{
  "n_layer": 8,
  "d_model": 576,
  "n_head": 9,
  "n_kv_head": 3,
  "head_dim": 64,
  "d_mlp": 1728,
  "activation": "swiglu",
  "norm": "rmsnorm",
  "positions": "rope",
  "bias": "none",
  "parallel_block": false,
  "lr_head": 0.00464,
  "warmup_steps": 200,
  "decay_shape": "linear",
  "doc_mask": true
}
Each number is 128 + 32 x the weight over the matrix's rms, rounded and kept within 0 to 255. Layers, rows and columns count from 0.

# layer 4 attention value, 192x576, rms 0.125, rows 59-63, columns 144-287
[[140 102 151 129 162  80 147 122 122 140 190 111 151 138 109 101 163  98 137 111 146 125 100 111  87  77 100 148 106 137 160 127 164 155  94  80 137 178  83  76 108 171 107 150 161 129 158 108 107 177  86 101 156 161 134 125 130 120 105  63 101 107 120  87  61  94  63 160  65 177 113 172 113 114 190 108  95  68 108 194 180 137 139 104 110 120 133  88 163 150 136 132 133 139 102 130 122 137 172 104 124 142 138 110 154 105 114 152 129 152 123 125  92 121 111 142 119 105 117  80  70 110 148 128 114 124 141  74 158 150 171 110 120 150 121 123 172 154 115 126 166 135 100 126]
 [150 128 144 166 109 156 154 108 143 141 128 101 123 139 148 147 116  97 134 185  83 126 122 117 177  96 135 153 115 150 117 106 129 141 124 112 151 169 156 126 138 115 189 156  93 132 108 173 143 104 183  95 145 178  73 154 127 160 114 151 104 137 102 107  89 145 133 145  91  87 154 125  82 133 157 127  89 108 138 102  89  81 142 156 125 141 115 123 129 113 218 136 110 151 120 164 153 131 138 118 177  93 173 117 106 120 125  84 119 148 107 148 157 141  50 151 181  88 119  90 187 142 122 123 135 105 120 127 103 150 123 131 114 147 137 188 177 119 121 119 116 146 104 126]
 [104 163  86 108 148  87 135 144 112 117 130 133 179 123 121 160 121 139 101 137 120 114 135 133  98  92 131 154 118 127 195  98 149  96 112 153 114 144  96 105 150 150  75  74 109 158 136 158 119 111 104 149  66 117 141 187 145 120 144 140 159 216 153 130 153 152 141 100  89 108 129 137  90 117 143 119 125 170 138 121 106 142  97 103 194 154 124 126  92 160 135  75 124 138 150  93 129 187 123 122  80 123 125 129  69  72 169 106 119 134 142 119 141  95 106 142 127 165 166  99  66 127 174 156  95 124  76 107 151 106 189 140 132 113 153 116 156 183 102  70  67 167 126 135]
 [151 142 150  61 111 112  85  76 108 122  61 108 148 104 122 152 102  93 129 143 130 119 132 154 129 108 100 136 108  96 158 197 182  80 118 124 135 137 110 118 105 116 148 115  65 133  93 119 157  49 129 104  94 137  93 141 164 112  95 103 125 130 148 163 136 156 132 161 138 126 132 134 156 101 139 145 163 158 149  89 136  81 120 131 114 122 111 135 141 167 104 140 138 115 153 136 154 166 159 110 165 116 129 130 129 126 190 115 101 156 130 140 161 158 134 140 102 147  96 138 113 139 117 145 114  95  71 104  83 130 114 106 143 134 155 131  74 103 103 159 145  44 141 155]
 [112 149 109  40 132 102 123 123 112 126 149 113 116 157 148 111 117  77 101 190 156 151 137 157 170 114 163 144 140 106 158 132 183 171  91 184 167 118 150 187 162 134 109 112 137 116  92 112 148 145 130 121 134  94 149 135 101 142  67 124 167 139 148 114 181 143 104 129 139 151 123 202  99  93 160  99  69 178 231 157  95 117 152 131 118 101  79 183 125  91  83  72  72 164  96 134 162 172 179 142 125 166 100 117  93 117 129  97 127 105 136 198 109 108 156 144 189 179 114  98 119 146 149 142  99 120 116 110 206 114 133  82 138 159 158  76 102 164 100 107 132 120 172 106]]
# layer 4 attention output (transposed), 576x576, rms 0.0962, rows 59-63,123-127,187-191, columns 144-287
[[128  73 155 126 127 158  96 117  92 130 147  92 116  91 108 105 104 162 144 102  63 141 154 186 159 146 178 142 164 145  67 117 103 166 178 149  88  49  99  87 134 137 126 171 138 120 135 159  83 134 133 152 113 183 127 111  90  74 128 155 104 175 117 124 191 107 152 105 133 129 115 180 157 103  66  96 213 152 166 131 154 166  72 146 150  62  95 148 144 117  67 156 124  81 125  65  88 104 107 131 128 156  97 128  98 193 133  85  86 138 197 112 116 137 104  40 166  31 124 147 119 134 145 150 127 107 123 187 122 116  83 242  55 136 109  57 122 134 139 139 194 115 169 147]
 [123  62  87 148 104 110 121 118  77 120 148 158 142 100 163 120 103 157  59  90 169 160 175 118 147 124  80 151 163 166 130 108 114 123  96  91 128  92  83 106 111 218 133  98 131 181  92 116 100 148 160 169  78 135 152  66 161  92  76 142  83 118 153 124 154  69 133 156 158 135 118 122 145 135 113  90 194 128 162 131 122 137 147 128 110 169 118 129 190 169 109 131 151 157  62  84 135 141 111 149 105 121 166 141  79 140 148 167 129 135 105 182 144 141 128  51 158 125 142 100 105  88 139 155 158 122  34 137 113 143 178 125 147 110  87 103 154 163 110 133 108 141 103 120]
 [136 141 122 186  94  79 149 143 144 151 168 118 115  62 147 122 155 127 168 148  96 109  73 149 137 140 154 110  80  98 102 121  99  77 192 155 155 104 100 101 128 134 140 118 149 108 151 112 130 160 118 126 130 125 147 135 140 119 108 167 191 157  88 103 116 104 120 118  96 161  97 116 111 118 146  74 174 120 189  57 170  88  96 119 115 138  77 148 132 123 169 102 183 146 120 108 159 120 137 112 179 133 124 111 130 163 172 176 160 138 154  97 173 158 125 112 140 117 115 153 106 184  95 114 173 150  99 132  91 129 101 156 133 125  77 109 136 121  81 124 121 153 101 136]
 [167 102 149 161 101 180  76 140 107 135 128 122 160 146 160  99 135 109 138 150 125  80 148 150 163 148 101 126 169 132 160 123  69 120 107 117 121  98 138 161 116  94 128 144 117 126 120 176 156 145 109 118 143 131 110  91  79 118 118 180 100  87 123 201 154 135 121 115 140 134 160 123 115 169 152 139 136 149  90 153 110 168  99  94 133 150 152  92  51  74 105 109 120 121 165  73  99 182 124 158 111 154 157 129 116 134 128 145 126 124 142 134 122 107  78 129 168  64 168 135 108 130 194 130 150 166 164 115 115 129  99 128 100 137 149 169 110  70 129 184 121 173 178 137]
 [174  84 174 117 121 108 208 132 129 147 112 126  64  79 185 152 126  95 113  83 124 187 157  62  98 135 171 144 109 118 147 130  81 129  87 129 123 163 229 181 122 147 103 114  84 104  92  92 129 145 105 102 150 141 109  77 136  82 140 102 126  84  63 112 110 134 126 175 145  54  96 148  66 145 127 133  82  87  59 157 177 112 147 179 149 132 184 131 133 101 147 174 198 160 111 124 106  83 139 132  76 102 128 135 122 196  80  94 115 106 122 138 170 171 194  85 109 170 125 125 133 152 116  94 166 144 201  93  68 124 165 211  88 153 109 138 120 159 107 152 108 199 114 154]
 [102 151 125 127 109 142  91 173 126 141  99 151  91 125 103 176 114 120 101 124 143 125 133 142 126  76 150 127 124 157 141 140 136  66 130 168 140 102 101 138  88 145 126 186 137 151 132 130  71  89  97 151  87 113 165 149 118 105 122 114 148  83 159 140  89  90  72 132  98  90  77 151 120 128 134 143  93 125 163  78 192 122 112  44 156 159 145 131 108 123 137 175 100 148 110 130  96 206 122 127  73 173 126 120 119 146 186 114 138 172 122  74 107 150 177 153  97 142 111 129  71  94 235 146 116  95 134 156 110  89 141  93 139 144 153 163  65 130 105 141 155 134 137 207]
 [104 132 179 114  88 199 202 169  71  83 120  90 139  83 124 110 129 111 125 128  66  91 132 105 211  99 201 141 126 107 123 114 118 146 133 108 167 150 104 158 129 102 155 124 134 181 118 150 141  81 169 124 148 198  80 117  96 106 128 105 124 147 121 101 136  94 133 138  88 118 165 113 149 141 177 156  98 172 127  98  92 163  62  82 104 113 159 151 103  88  75  81 160 113 140 159  79  60 137  95 126 157 112 123 138 138 111 116 197 110 137  87  92 130  91 154 133 163 113 142 112 143 110 174 116  71 120 154  86 149 156 133 110 114 127 128 147 126 157 121 179 147 149  97]
 [136 193  99 131 155 125 149 160 174 131 152 134 110 137  77 171 125  63 117 155 105 119 145 111 165 171 124 131 142 123  64 107 169 137 132 152 160 107 106 209 152  69 128 167 130 133  59 203  84 133 176 135 120  93 123 143 124 112 142 106  68  71  95 139 129  87 145  97  78 122  86 155 134 161 158 133 149 144 135 163 145 127 151 122 136  88 163  74 104  61  99 172 132 156 108 124 126 139 104  90 133 139 124 143  97 160 125 185 173  97  94 106 154 115 170 162 125 151 104 140 142 177 187 145 144 128 166 137 125 118 140 118 160 125 171  98 126 221 152 121  87 132 150 161]
 [141 137 103 143  90 125 114 172 156  90 111 154 157 130 152 155 139 133 147 190 157 126 105  46 102 127 116 198 184 103 131  75 143 138 101 119 112 149 144  81 105 126 176 122 148 138 107 118 132  99  77 123 131  74 203 146 125 154 111 110 115 129 138 159 121 133 157 130 128 140 146 150 131 128 107 128 165 158 155 118 169 159  47 126 174 121 130 110 132 174  83 153 103 141 128 183 172  52 210 135 146 127 171 119  79  71  95 143 174  98 145 117 189 185 114  71 140 132 121 123  94 158 118 132 157  78 129 151 125 139 133 168  99 122  86 152 118 176 120 106 197 154 103 182]
 [ 81 118 108 121  71 205 106 139 157 136 191 109 205 144  57 102 150 119 157 140 158  72 108 161 137 161  73  59 166 141 122 132 188 140 130  93 125 162 102 144 184 133 121 106 152  94 126  88 135 100  96 129 174 121 137 101 153 121 149 119  67  74 156 107  97 174 139 115 105 101 133  82 164 142  72  36  67  85 128 165 161  98 144  55  72 123 158 183 154  71 130 137  93 155  77 126 147 123 150 152  32 180 158 115 107  62 197  86 104 159 177  84 116 102 124 190 191  94  77  83 120 167  94  81 101 172 128  68 123  64  80  83 123 141 102  56 131 170 125 118  88 109 156 119]
 [128 107 147 132 152  97 154 107 160 144  99  72 177 141  90  99 185 146  88 128 170 116 136 118 175  97  56 126 158 116 119 175 154  20 131 154  64 128 105 129 113 178 147  99 126 156 160 137 117 119 103  85 174  91 111 138 138 146 143 131 103 122  94 126  92  91  66  45  64 117 140 125 100  70 159 120 138  79 117 146 114 108 182  58 136 140 178 115 132 126 106 115 133 138  70 153 178  59  74 167 178 102 103 151 150 127  89 114 155 134 174 140 115 129 102 145  72 178 148 119 129 132 111  97 163 129 155 157 157  83 215 120 202 120 158 128 173 150  52 104  92  96 140 114]
 [140 151 148 136 166 168 176 129  96 112 107 121 171 110  87 118 128 170 128 130 121  78  99 138 161  43 182 120 176 130 137  67 162 143 163 157 196 102 143 156 150 152 169 158 107 120 210 134 134 157 132 173 216 172  89 167  89 134 187 101 109 139 128 115 117 137 144  75 127 135 142 153  87  53  84  98 127 171 122 182  82 144 102 172 165  61 141 175  74  74 154 154 116 147 108 150 150 105  75 123 109 115 118 182 104 120 117  86  99 152 138  45 134 109 103 154 105 146 175 180 151 117 106 132 119 196 140 112 175 156 126 144  95 107  94 130 121 101 175  89 104 148 131 144]
 [127 169 157 193 116 162  90 146 100 117 129 171 169 207 130  90  70 118  76  80 107 101 116 139 135  94 138 181 112 118 124 132  94 163 125 104 156 141 111 115 140 162  80 151 128 142 104 159 165 117 167 110 123  99 100 126 174 152 135 111  78 166  95 122 150 135 111 121 115 117 193 137  85 162  68  90 115 117  75 125  93 118 131 123 126 109 122 108 113 125 143 129 132 168  65 145 117 145 165 130 117 146 123 158 157  79 159  84 222 148 130 173 115  96 102 141 136 139 142  82  87 185 157 133 102 115 128  93 152  96 138 126 119 119 134 199 112 120 128 107 113 112 107 124]
 [144 171  84 155  94 169  64 131  96  89 111  85 159 164  77 136  57 118 127 163 142 188 144 123 125 133 160 151  52  78 108 141 149 129 139 169 110 131 138 113 111 187 120 151 105  96 116 119 187 144 132 155 140  86 110 160 141 140 175  82  87 151 147 140  49 109  94 123 180 105 149 127  88 150 151  65 140 143  89  90 134 116 125 121  96 177 146 180 144 162 116  98 116 113 104 135 139 157 184 102 167 186 156 183 140 118 167 124 191 130 136 168 101 135 101  96  76 170 139 116 199  85 157 114 127 149 132 140 118  70 111  88 158 102 154 122 127 170 173 137 128  47 101 164]
 [ 96 196 137 124 116  63  83 147  84 127 132 110 140 120 100 118  88 117 113  84 127 128 171 148 171 149 109  95 145 138 149 136 131 123 162 162 125 140 152 135 131 136 113 103 116 119 162 141 166 147 182 122 157 121 101 141 174 135 158 124 118 117 117 139 163 137 108  93 106 146 197 110 106 120 178 152 128 113  85 145  46 119 141  77 100 183 113  97  63 121 103  82 101  88  90 138 145 162 134 147 156 156 146 136  84  70 137 155 117 146 139 162  39 148  58  92 102 109  82 139 181 114  73 131 134 137 116 138 102  87 125 117 172 112 154 120 112 131 144 106 109 119 145 131]]
# layer 4 attention query, 576x576, rms 0.11, rows 192-198,256-262,320-326, columns 144-287
[[182 162 109 189 201  98  90 114 122 149  83 144 124 150 134 134 141 141 130 117 128  76 163 172 126 129 132 126 110 148  76  63 122  94 157  80 124 120  98 116 139 136 135  98 150 221 123 132 124  58 144 167 137 115 145 129 125 186  95 158 117 132 153 112 131 162 144 169 133 129 112 144 168 148 127 144 141 168 205 156 163 124 116  89 118 113  71 109 101  79  29 138   0 125  92 125 139 147  83 117 171 112  84 106 186 149  99 121 131 151 128 139  58 102 115 190 116 137 153 109 121 132 153 127 191  65 114 126 161  96 172 114 138 125 129 134 106 145 176 114 117 198 207 101]
 [115 148 125 137  97 140 109 185 121 140 202  95 126 149 143 178 152 106 105 170 150  53 125 120 142 140 116 168 141  97 105 117  83 123 116 117 106 144 168 136 162  84 144 114 137 107 151 180 118  98  57 174 142 160 183 147 186 183  90 111 121 117 140 112 115 152 106  68 126 152 134  89  89 114 120 155  88 164 154  75 200  92 137 101  57 105 234 155 153  64 167 121 123 121  91  76 118 105  91 136  94  85 139 168 174  81 165 130 129 149 123 143  88 104 144 164 131  96  98 141 152 165 139 149 147 138 123 135 149 142 103 116  97  67 190 172 149 142  57 183 108 130 118 115]
 [120 146 187 170 127 156 162 103 125 140 114 186 189 125  65 102 157 177 157  86  90 107 125 156 171 174 173  87 119 114 164 141 115 167 124 150 166 150 179  73 126 131  58 116 162 137  75 148  90 147 132 121 191 120  86  77  72  81 123 116  40 104  55 146  78 130 105  90  70  46 123 121 124 177 129 122 115 114  93 178 181  99 118  56 221 138  93 123  76  88 157 151 147 148 130  64 146 194 133 133 194 188 124 108 187 175 116 133 105 109  98 151 141 178  85 123 133 122 118 181 146  63  82 116 167  69 161 135 114 131 107 123 156 142  78  99 142 146 142 188  85 101 159 157]
 [167 159 116 157 113  71  97 161 139 159 100 170 136  72 114 113 107 110 169 114 177 183 149  61 169 118 154 131 161 138 127 135 122 119 129 145 189 115  60  85 123 121  33 113 104 154 154 108 124 135 120 154 229  79  70  54 139 181 101 114 100 117 121 128  86 152 137 128 115 163 172 108 119  84 152  88  82  85 149 118 127  65 140 159  72  82 147 104 119 115 111  75 131 115 112 130 128 140  96 117  68 133 113 143 126  76 148 122 159  86  96 182 131 120 113 118 170 185 137 122 153 149 123 109 117 109 122 156 142 165 190 121  80 159 118 176 175 177 151 158  85 125 175 119]
 [ 63 141 118  63 149 144 133  73 140 128 188 205 154 145 157  53 118 186 114  66 134 167 193 121  77 133 189 105  56 107 123 109  84 107  78 135 147 130 116 139 107 146  63  66 118  51 148 149 104 179 134  99 125 157 113  97  83 123 167 127  64 149 107 157 142  78 126 161 108 135 121 140 159 151 135  84 138 111 192 148  82 149  90 162 190  94  95 172 133 138  75  90  95 124 181 133  96 222 151 154 134 121 180 108  95 218  84 112 152  96 154  91 158 135  95 170 118 106 123 195 165  86  79 129 134 179 154 124 151 186 162 181 149 137 154 141 131 145 167  61 157 143 166 170]
 [140 166 106 110 110 121 133 163 102 162 138 154 122  85  78 149 113 114 122 106 113 134 182 148 147 127 109 153 158 126 137  71  99 116 157 132 122  85  91 124  89 143  95 150 103 147 160  99 103 140  88 102 114  97 184  90  97 149 125 131  23 107 130  87 119 139 134 110  80 149 176  94 143 178 158  93 165 100 181 130 136 105 167  74 102 113 185  24 150 143 168  74 138 111  74 133 142 101 128 133 146  87 106  66  90 111 128 118 114  89 197 100 146 117 119 129 150 134 139 100 123 146 176 150 108  77 190 133 129 131 149  94  65 156 129 146 129  88 100 137 108 138 151 126]
 [131  91 146 107 159 121 186  94 124 165 122 137 189 130 111 107 102 101 122  92 134 124 135  94  96 177 133 119 102 154 131 114 123  72 141 116 124 149 180 123 107 135  68 113  86 127 173 122 166 129  89 115 152 128 184 113 112 126 117  62  58  96 126 150  98 184 150 120  66 160 114  91 117 198 129  83 150  54 153 133 112 147 158 149 140 130 154 114 106 159 135  74 171 108 144 133 188 164 148 147  99  96 145 114  85 181 137 194 108  96 157  54 140 128 117 129  72 110 110 162 121 149 130 102 122 155 155 146 117 142 123 129 139 146  91 122 135 128 119  85 143  82 120 147]
 [141 133 139 152 146 136 104  95 118 164 120  93  83 151 141 135 152 126 100  91 144 124 156 104 123 107 141 138 120 141  89 128 110 112 167 150 149 130  61 108 119 114  99 129 144 109 104 110 115  92 122 137 150  90 145  95 100 159 119 102 111 175 125 100 122 140 129 116 147 102 118 119 138 143 121  96  88 133 145 143 110 101 126 121 137 117 148 130 124 109 122 126  84  87 116 125  99 146 128 124 125 133 130 104 155 136 145 124 124 129 152  97 127 102 102 129 134 133 148 130 120 135 134 122 168 115 137 138 138 135 111  89 106 140 147 115  96 116  90 109 127 103  81 134]
 [156 146 135 119 138 132 128 103 109  85 121 144 106 119 113 150 140 161 144 175 132  90 154 122 105 108 123 197 136 127 163 127 159 142 152 147 147 112 121 124 147  74 151 146 141  85 174 122 128  84 108 133 130 164 121 146 134 104 132 178 181 148  95 139 127 132 126 121 111 135 109 139 103 118 121 129 124 118 122 133 110 113 160 187  98  75 107 143  89 146 121 132 166 136 140 105 140  91 119 146 121  84 120 140 136 106  96 122 127 121 134 113 114 125 141 132 148 115  99 120 139 155 168 118 120 144 132  99 130 143 127 121  90 141 132 123 139 156  82 140 133 116 131 140]
 [142 113 132 113 133 114 129 151 124 141 149 147 160 113 136 121 126 118  93 146 101 145 123 104 119 150 144 135 125 135 145 146  96  90 130 152 156 118 138 131 154 117 117 133 128 137 139 144 162 169  99 127 143 121 122 124 154 101 132  79 114 115 136  96 144 108 157 154 147 151  97 135 165 128 116 130 108 152 132  96 157 102 151 123 116 164 140 114 134  59 162 156 126 180 133 134 140 194 100 125 105 134 101  94 138 147 150 130 113 121 111 139 164 116 131 128  76 167 145 128 177 108 117 125 132 110  90 158 123 132 121 142 149 147 136  88 121 142 126 138 119 165 136 147]
 [109 134 128 130 149 114 135 167 156 113  70 120  71  92 107 130 156 179 156 111 140 107 167 168 120 129  94 135 158 104 101 124 112 134 133  91 149 123 120  78 124  98 150 115 129 132 125 132 150  82 166 126 149 137 139 116 114 141 101 174 124 130  91  89 155 148 125  82 123 144 115 142 123 115 132 115 104 135 108 112 110 116 132 144 129 117 110 112 124 140 128 118 111 131 115 101 117 100 136  91 111 117 131 112 143 107 134 100 164 137 136 122  95 101 132 115 145 149 169  95 124 104 138 128 125  91 105 108 143 105 144 146 121 140 153 153 123 128 114 158  92 150 136  96]
 [124 115 150  78  83 114 166 142 101 167 120 126 145 131 127 134 113  85 123 116 108 143  93 154 112 127 166  96 114 119 137 102  92  83 120 117 161 138 163 154 140 166 105  90 133 159 139 126 134 124 124 117 118 100 139 127 132 120  93 115  93 107 131 144 106  97 150 135 148 129 123 126  95  83 119 143 109 134 150  90 164 152 101  73  97 133 108 106  91  83 185 140 117 127 124  70 129 198 108 149 129 136  93 106 130 148 117 127 118 139 148 109 181 123 120 183 133 201 107 148 156  95 105 133 119 114 149 133  96 154 143 121 180 107 108 112 152 112 146 112 145 120 128 152]
 [186 128 124 117 125 116 124 148 109 173  61 119 103 106  81 133 113 137 155 104 150 118 155 134 161 117 118 127 119 136 133 113 114 116 142  96 114 188 143 130 124  77 112 118 117 115 167 151 114  80 168 120 122 114 155 134 116 111 126 137  78 147 126  89 120 159  77 109 128 128 174 120 115 146 151  91 104 128 121  92 146 116 127 136 113 137 142  74 123 111 112  98 103 124 102 125 126 173 139 113 105 127 130 121 126 113 110 143 125 148 136  94 135 131 148 113 146 116 165 116 107 116 140 123 148 136 160  87 129 114 120  97 154 126 124 125 125 145  87 120 110 118 170 112]
 [148 124 152 137 118 123 132 145 117 165 102 126 133 110 122 109  90 137 156 134 104 149 106 135 159 132 135 123 122 136 105 148 119 136 128 104 101 150 122 138 162 132  97 151  94  93  94 158 145  92 136 121 100 133 144 126 100 105 128  92 114 134 117  87 107 146 116 110 141 105 146 141 124 102 124  96 124 154 117 119 150 117 182 111 118 135 120 109 136  92 153 152  75 159 158 133 109 158 133 138 138  98 113 113 123 128 104 156 100 138 144  92 176 119 131 134 117 141 119 138 149 107 129 154 129 135 113 162 122 131 119 110 145 113 123 113 113 113 108 150  77 111 140 105]
 [103 129 108 128 128 130 141 132 130  98  92 128 107 124  92 140  99 142 144 139 141 126 130 157 117 119  87 124 135 123  75 105 101 155 130 105 134 124  89 131 129 137 158 122  93 134  96 155 131 114  96 131 141  95 125 127 141 111 135 116  73 152 142 118 149 112 111 115  82 141 109 116 115 112 113 137 140 122 161 133 149 163 135  96 147 167 115 112 167 109 116  98 108 107 123 113 155 175 140  98 122 112  99 134 134 103 127 128 145 135 150 138 129 117 158 114 145 115 154 141 132 137 143 142 135 126 124 118 130 131  89 129 118 108 152 143 156 116 122 120 139 146 142 141]
 [172 132 137 136 166 167 102 145 104 126 160  97 156  93 163 131 108 129 141 147 136 173 149 156 123 118 125 117 166  99 130 169 128 118 126 128 117 140 123 128 118 138 141 158 176  77 145 108 121 119  89 102 152 128 104 143 102 160 111 166 132 125 124 136 138 145 126 117 117 114 110 152 136 209  92 135 169 120 152 125 156 140  99 105 148 136 163 158 112 130 162 152 159 126 122 132 111 135 161  92 130 136 125 149 134 122 106 140 146 126 144 109  94 144 108  92 168 133 149 120 145 133 138 133 119 114 143  47 125 142 121 141  99 112 107 128 119  87 105 135 134 127 156 132]
 [ 79 128 142 110 129 106 148 132 164 151 137 122 148 148 130 190 129 128 121  95 144 131  84 127 125 116 122  94  95 108 137 110  90 128 129 121 120 183 124 117 133  90 106  93 143 124 127 130 123 143 125 118 163 113 150 125 131 127 126 123  96 164  92 118 125 129 140  98 179  97 128 150 134 122 135 138 123 105 145 118 136 124 119  99 113 143 111 163 181 121 140  75 111 118 104  92 146 165 119 124 182 109 131 112 135 154 110 124 139 153 121 132 106 148 184 139  80 128 118 126 123 137 101 118 127 126 131 146 147 129 114 121 138 147 102 152 125 120 137  84 150 116 139 133]
 [102 126 146 140 156  96 133 180 119 125  97 139 101 151 111  93 117 121 149  82 116 145 115 114 136 139  89 160 131 118 107  97 136 137 114 122 136  93 109 154 152 117 135 154 133 125 167 149 147 134  99  95 150 157 161 154 111 136 135 140 104  71 139  92 104 104  90 126 116 153 161 163 157 124 120 162 137 101  91 137 172 151 114 132 157 178 115 140 156 160 133 138 102 132 132 133 119 103 154 156  71  83 140  68 150 135 121 127 164 110 155 157 116 127 129 119  93 134 127 133 166 130 144  98 117 167  99 142 161 145 130 118 102 148  96 157 132 102 113  89 121 150 140 134]
 [111 120 147 119  99 137 139 116 129 149 146 136 150 160 146 186 116 137 156 136 136  87 106 129 116 160 134 121  97 151 112  89 117 145 119 133 144 163 133 124 100 113  97 117  93 158 100 131 161 129 109 146 145 147 136 101 159  84 126 102 104 148 142 117  91  91 129 112 112 132 103 138 136 120 126 106 131 102 133 128 117 116 111 132 134 128 102 124 171 125 143  91 142 131 114  97 163 147 119 144 151 124 160 162 139 128 135 146 120 122 137 108 142 150 149 140 105 101 114 149 139 116 121 157 137 161 102 160 126 125 139 125 131 112 145 109 125 144 137 138 143 167 126 149]
 [137 123 173 100 137 137 108 140 138 128 138 130 108 135 118 128 120 109 155 108 124 130 146 161 150 134 122 128 124 114  89 103 147 129 124 102 119 164 118 145 115 134 175 154 132 131 135 130 108 137  88 134 115 123 128 154 116 127 125 125  90  94 165 122 112 143 107 140 126 149 134 176 171 104 103 140 143 117 150 147 125 142 144 139 119 141 109 130 159 129 122 114 101 119 113 137 113 128 131 129 158 108  93 118 135 114 125 131 112 123 201 150  99 109 117 128 128 111 120 139 142 138 109 122 174 104 107 148 103 157 126 112 156 168 124  86 140 127  95 114 128 124 105 133]
 [107 131 147 135 103 111 151 129 157 143 132 142 159 149 128 152 161 130 149 100 147 110 124 154 112 117 114 107 107 112 111  90 122 146 172 122 173 137 126 115 110 131 145 106 124 147 113 129 131 160 144 151 135 107 126 154  81 109 100 123 125 100 129 110 122 148 115  98 121 138 123 170 145 169 102 125  85  85 118 150 117 139 150 106 167 133 129 112 199 114 124  61 129 109 115 138 168 140 130 144 149 120 154 116 127 101 115 141 149 109 152 145 141 118 150 133 112  97  82 153 116 132 148 158 151 126 117 121 127 119  96 150 143 115 116 132  98 142 123 111 124 122 156 130]]
# layer 4 attention key, 192x576, rms 0.105, rows 64-70, columns 144-287
[[103 112 191 163 120  97 119 125 140 154 159 110 108 106  76 151 105 131 131  98  91 148 161 145 145 133 131 136 114 118 152 133 118 119 116 137 117 124 151 110  90 158 125 108 140 126 119 131 103 150  78  93 129 105  87 166 131 129 135 117 119 134 180 148  79 103 112 143 112  83 146 119 127 130 151 101 131 132 113 155 103 188 148 185 131 130 158 108 147 148 164 119  91 208 162 178 150 117 157 158 157 134 131 108 105 143 126 114 100 118 144 114 140 184  95 165 135 164 103 126 110 123 114 120 110 112 174 174 121 125 101 122 152 159 112 106 100 147 139 122 124 138 131 132]
 [ 71 134 110 151 116 126 107 114  95 184 110 104 122 143 129 182 155 113 158  94 117 136 137 159 152 138 113 106 133 146 145 144 140 126  87 128 121 108 134 144 164 159 122 103 134 166 105 140  97 123 197 127 158 145 102 195 110  84 101 175 127 171 179 104 126 154 140  95  90 112 122 133 112 154 151 139  79 137 111 155  86 110 108 103 162 146  87 125  99 137 101 170 112 148 157 142 109 133 127 114 128 134 108  87 140 196  83 130 102 147 167 160 133 181 102 156 124 151 130 119 121 106 156 123 104 168 133 155 134 177 138 119 143 132  82 171 109 102 182 127 123 134 143 124]
 [140 122  98 139 133 106  87 131 125  94 116 144  88 145 118 152 122 118 116 115 147 147 143  58  98 172 129 123  87 173 134  79  95 176  76 132 143 136  97  97 131 138 113 123 119  92 163 108 118  94 136 114 127 140 105 155 142 124 141 137 149 122 135 167  93 127 106 102 124 146 116 137  85 124 129  97 134  95 124 102  76 123 145 128 128 105 116 150 146 124 123 113 140 106 152 133 126 107 132 126 146 129 138 115 112 108 152 116 123 144 118 113 157 135 125 122 128 142 169 136 131 162 107 112 124  94  75 107 121 149 123 120 136 104 128 122 152 150 104 148 150 114 111 121]
 [116 109 128 108 122 107 130 108 108 109 157 140 159 148 116 164 117 155 150 134 151 125 108 108  71 145 153 129 101 128 146 132  91 122 155 135 120 111 164 100 102 143 135 165 156 102 127 152 153 127 137 120 145 124 121 146 133 129 142 143 148 140 126 135 130 112 133 124 140 128 120 100 120 150 140 103 156  81 137 146 101 148 185 145 154  85 112  94 134 116 162 140 155 123 163 144 136 126 139 130 133 143  82 149 139 127 133 174 142 120 105 107 153 152 130  92 108 128 105 129 118 126 125 128 120 135 113 144 139 116 145 115 117 126 136 104 120 122 114 157 138 113 134 134]
 [119 123 183 100 142  88 143  99 118 124 156  99  95  67 157 127 173 115  98  91  86 164 117 109 135 147 144 144 105 143 114 131 136  86 104 132 117  94 114  78  84  94 128 134 141 144  87 146 131 113 128  85  95 117 162 101 157 120 166 123 109 116 180 133 145 130  82 115 154  96 143 174 135 147 122 114 164 148 171 149 125 138 103 119 122 132 121 123 106 113 136 144 102 133 136 128 153 109 146  98 166 141 140 139 124  46 136 144 134 166 143 143 138 130 184 119  83 131 131  95 135 156 127 158 100  91 148 145 115 146 119 124 141 141  96 118 101 133 146 169 169  56 147 128]
 [109 127 159 136 133 141 128 109 134 116 134 108 146 148 126 145 151 142 121 181 104 125 122  90 144 132 139 138 167 144 120 116 107 132 145 140 128  92 143 146 137  99 103 128 147 114 116 134 140 142 182 122 151 103 142 116 112 125 139 124 124 112 104 130 127  86 121 145 135 119  57 102 126 126 132 111 124 143  95 142 112  87 150 155 143 119 116 134 147 134 131 114 136 149 157 129 135 126 153 117 152 137 130 166  95 101 162 116 165 152 133 150 137 132 130 151 115 135 120 128 146 146 135 101  98 134 143 149 130 140 117 150 113 105 136 103 172 121 121 128 129 141 122 159]
 [ 71 108 126 131 114  94 129 118 121 147 181  68 113 117 140 129 128 122 130 115 104 161 117  97  88 166 111 122  95 151 113 118 139 139 105 145 113 149 142 124 118  86 109 150  77 126 133 140 126 146 142  85 134 171 134  91 135 108 126 153 125 106 174 127 156 101 150 101 163 131 155 147  93 153 118 100 138 169 165 125 161  98  89 182 145  92 125 136 151 150 132 155 144 135 141 138 131 122  97 109 109 141 163 125  96 105 148 102 175 143 141 124 136 120 100 146 152  93  99 137 125 148 118 135 143 103 139 158 118 178 134 138 113 121 156 147 126 139 165 151 128 119 153 119]]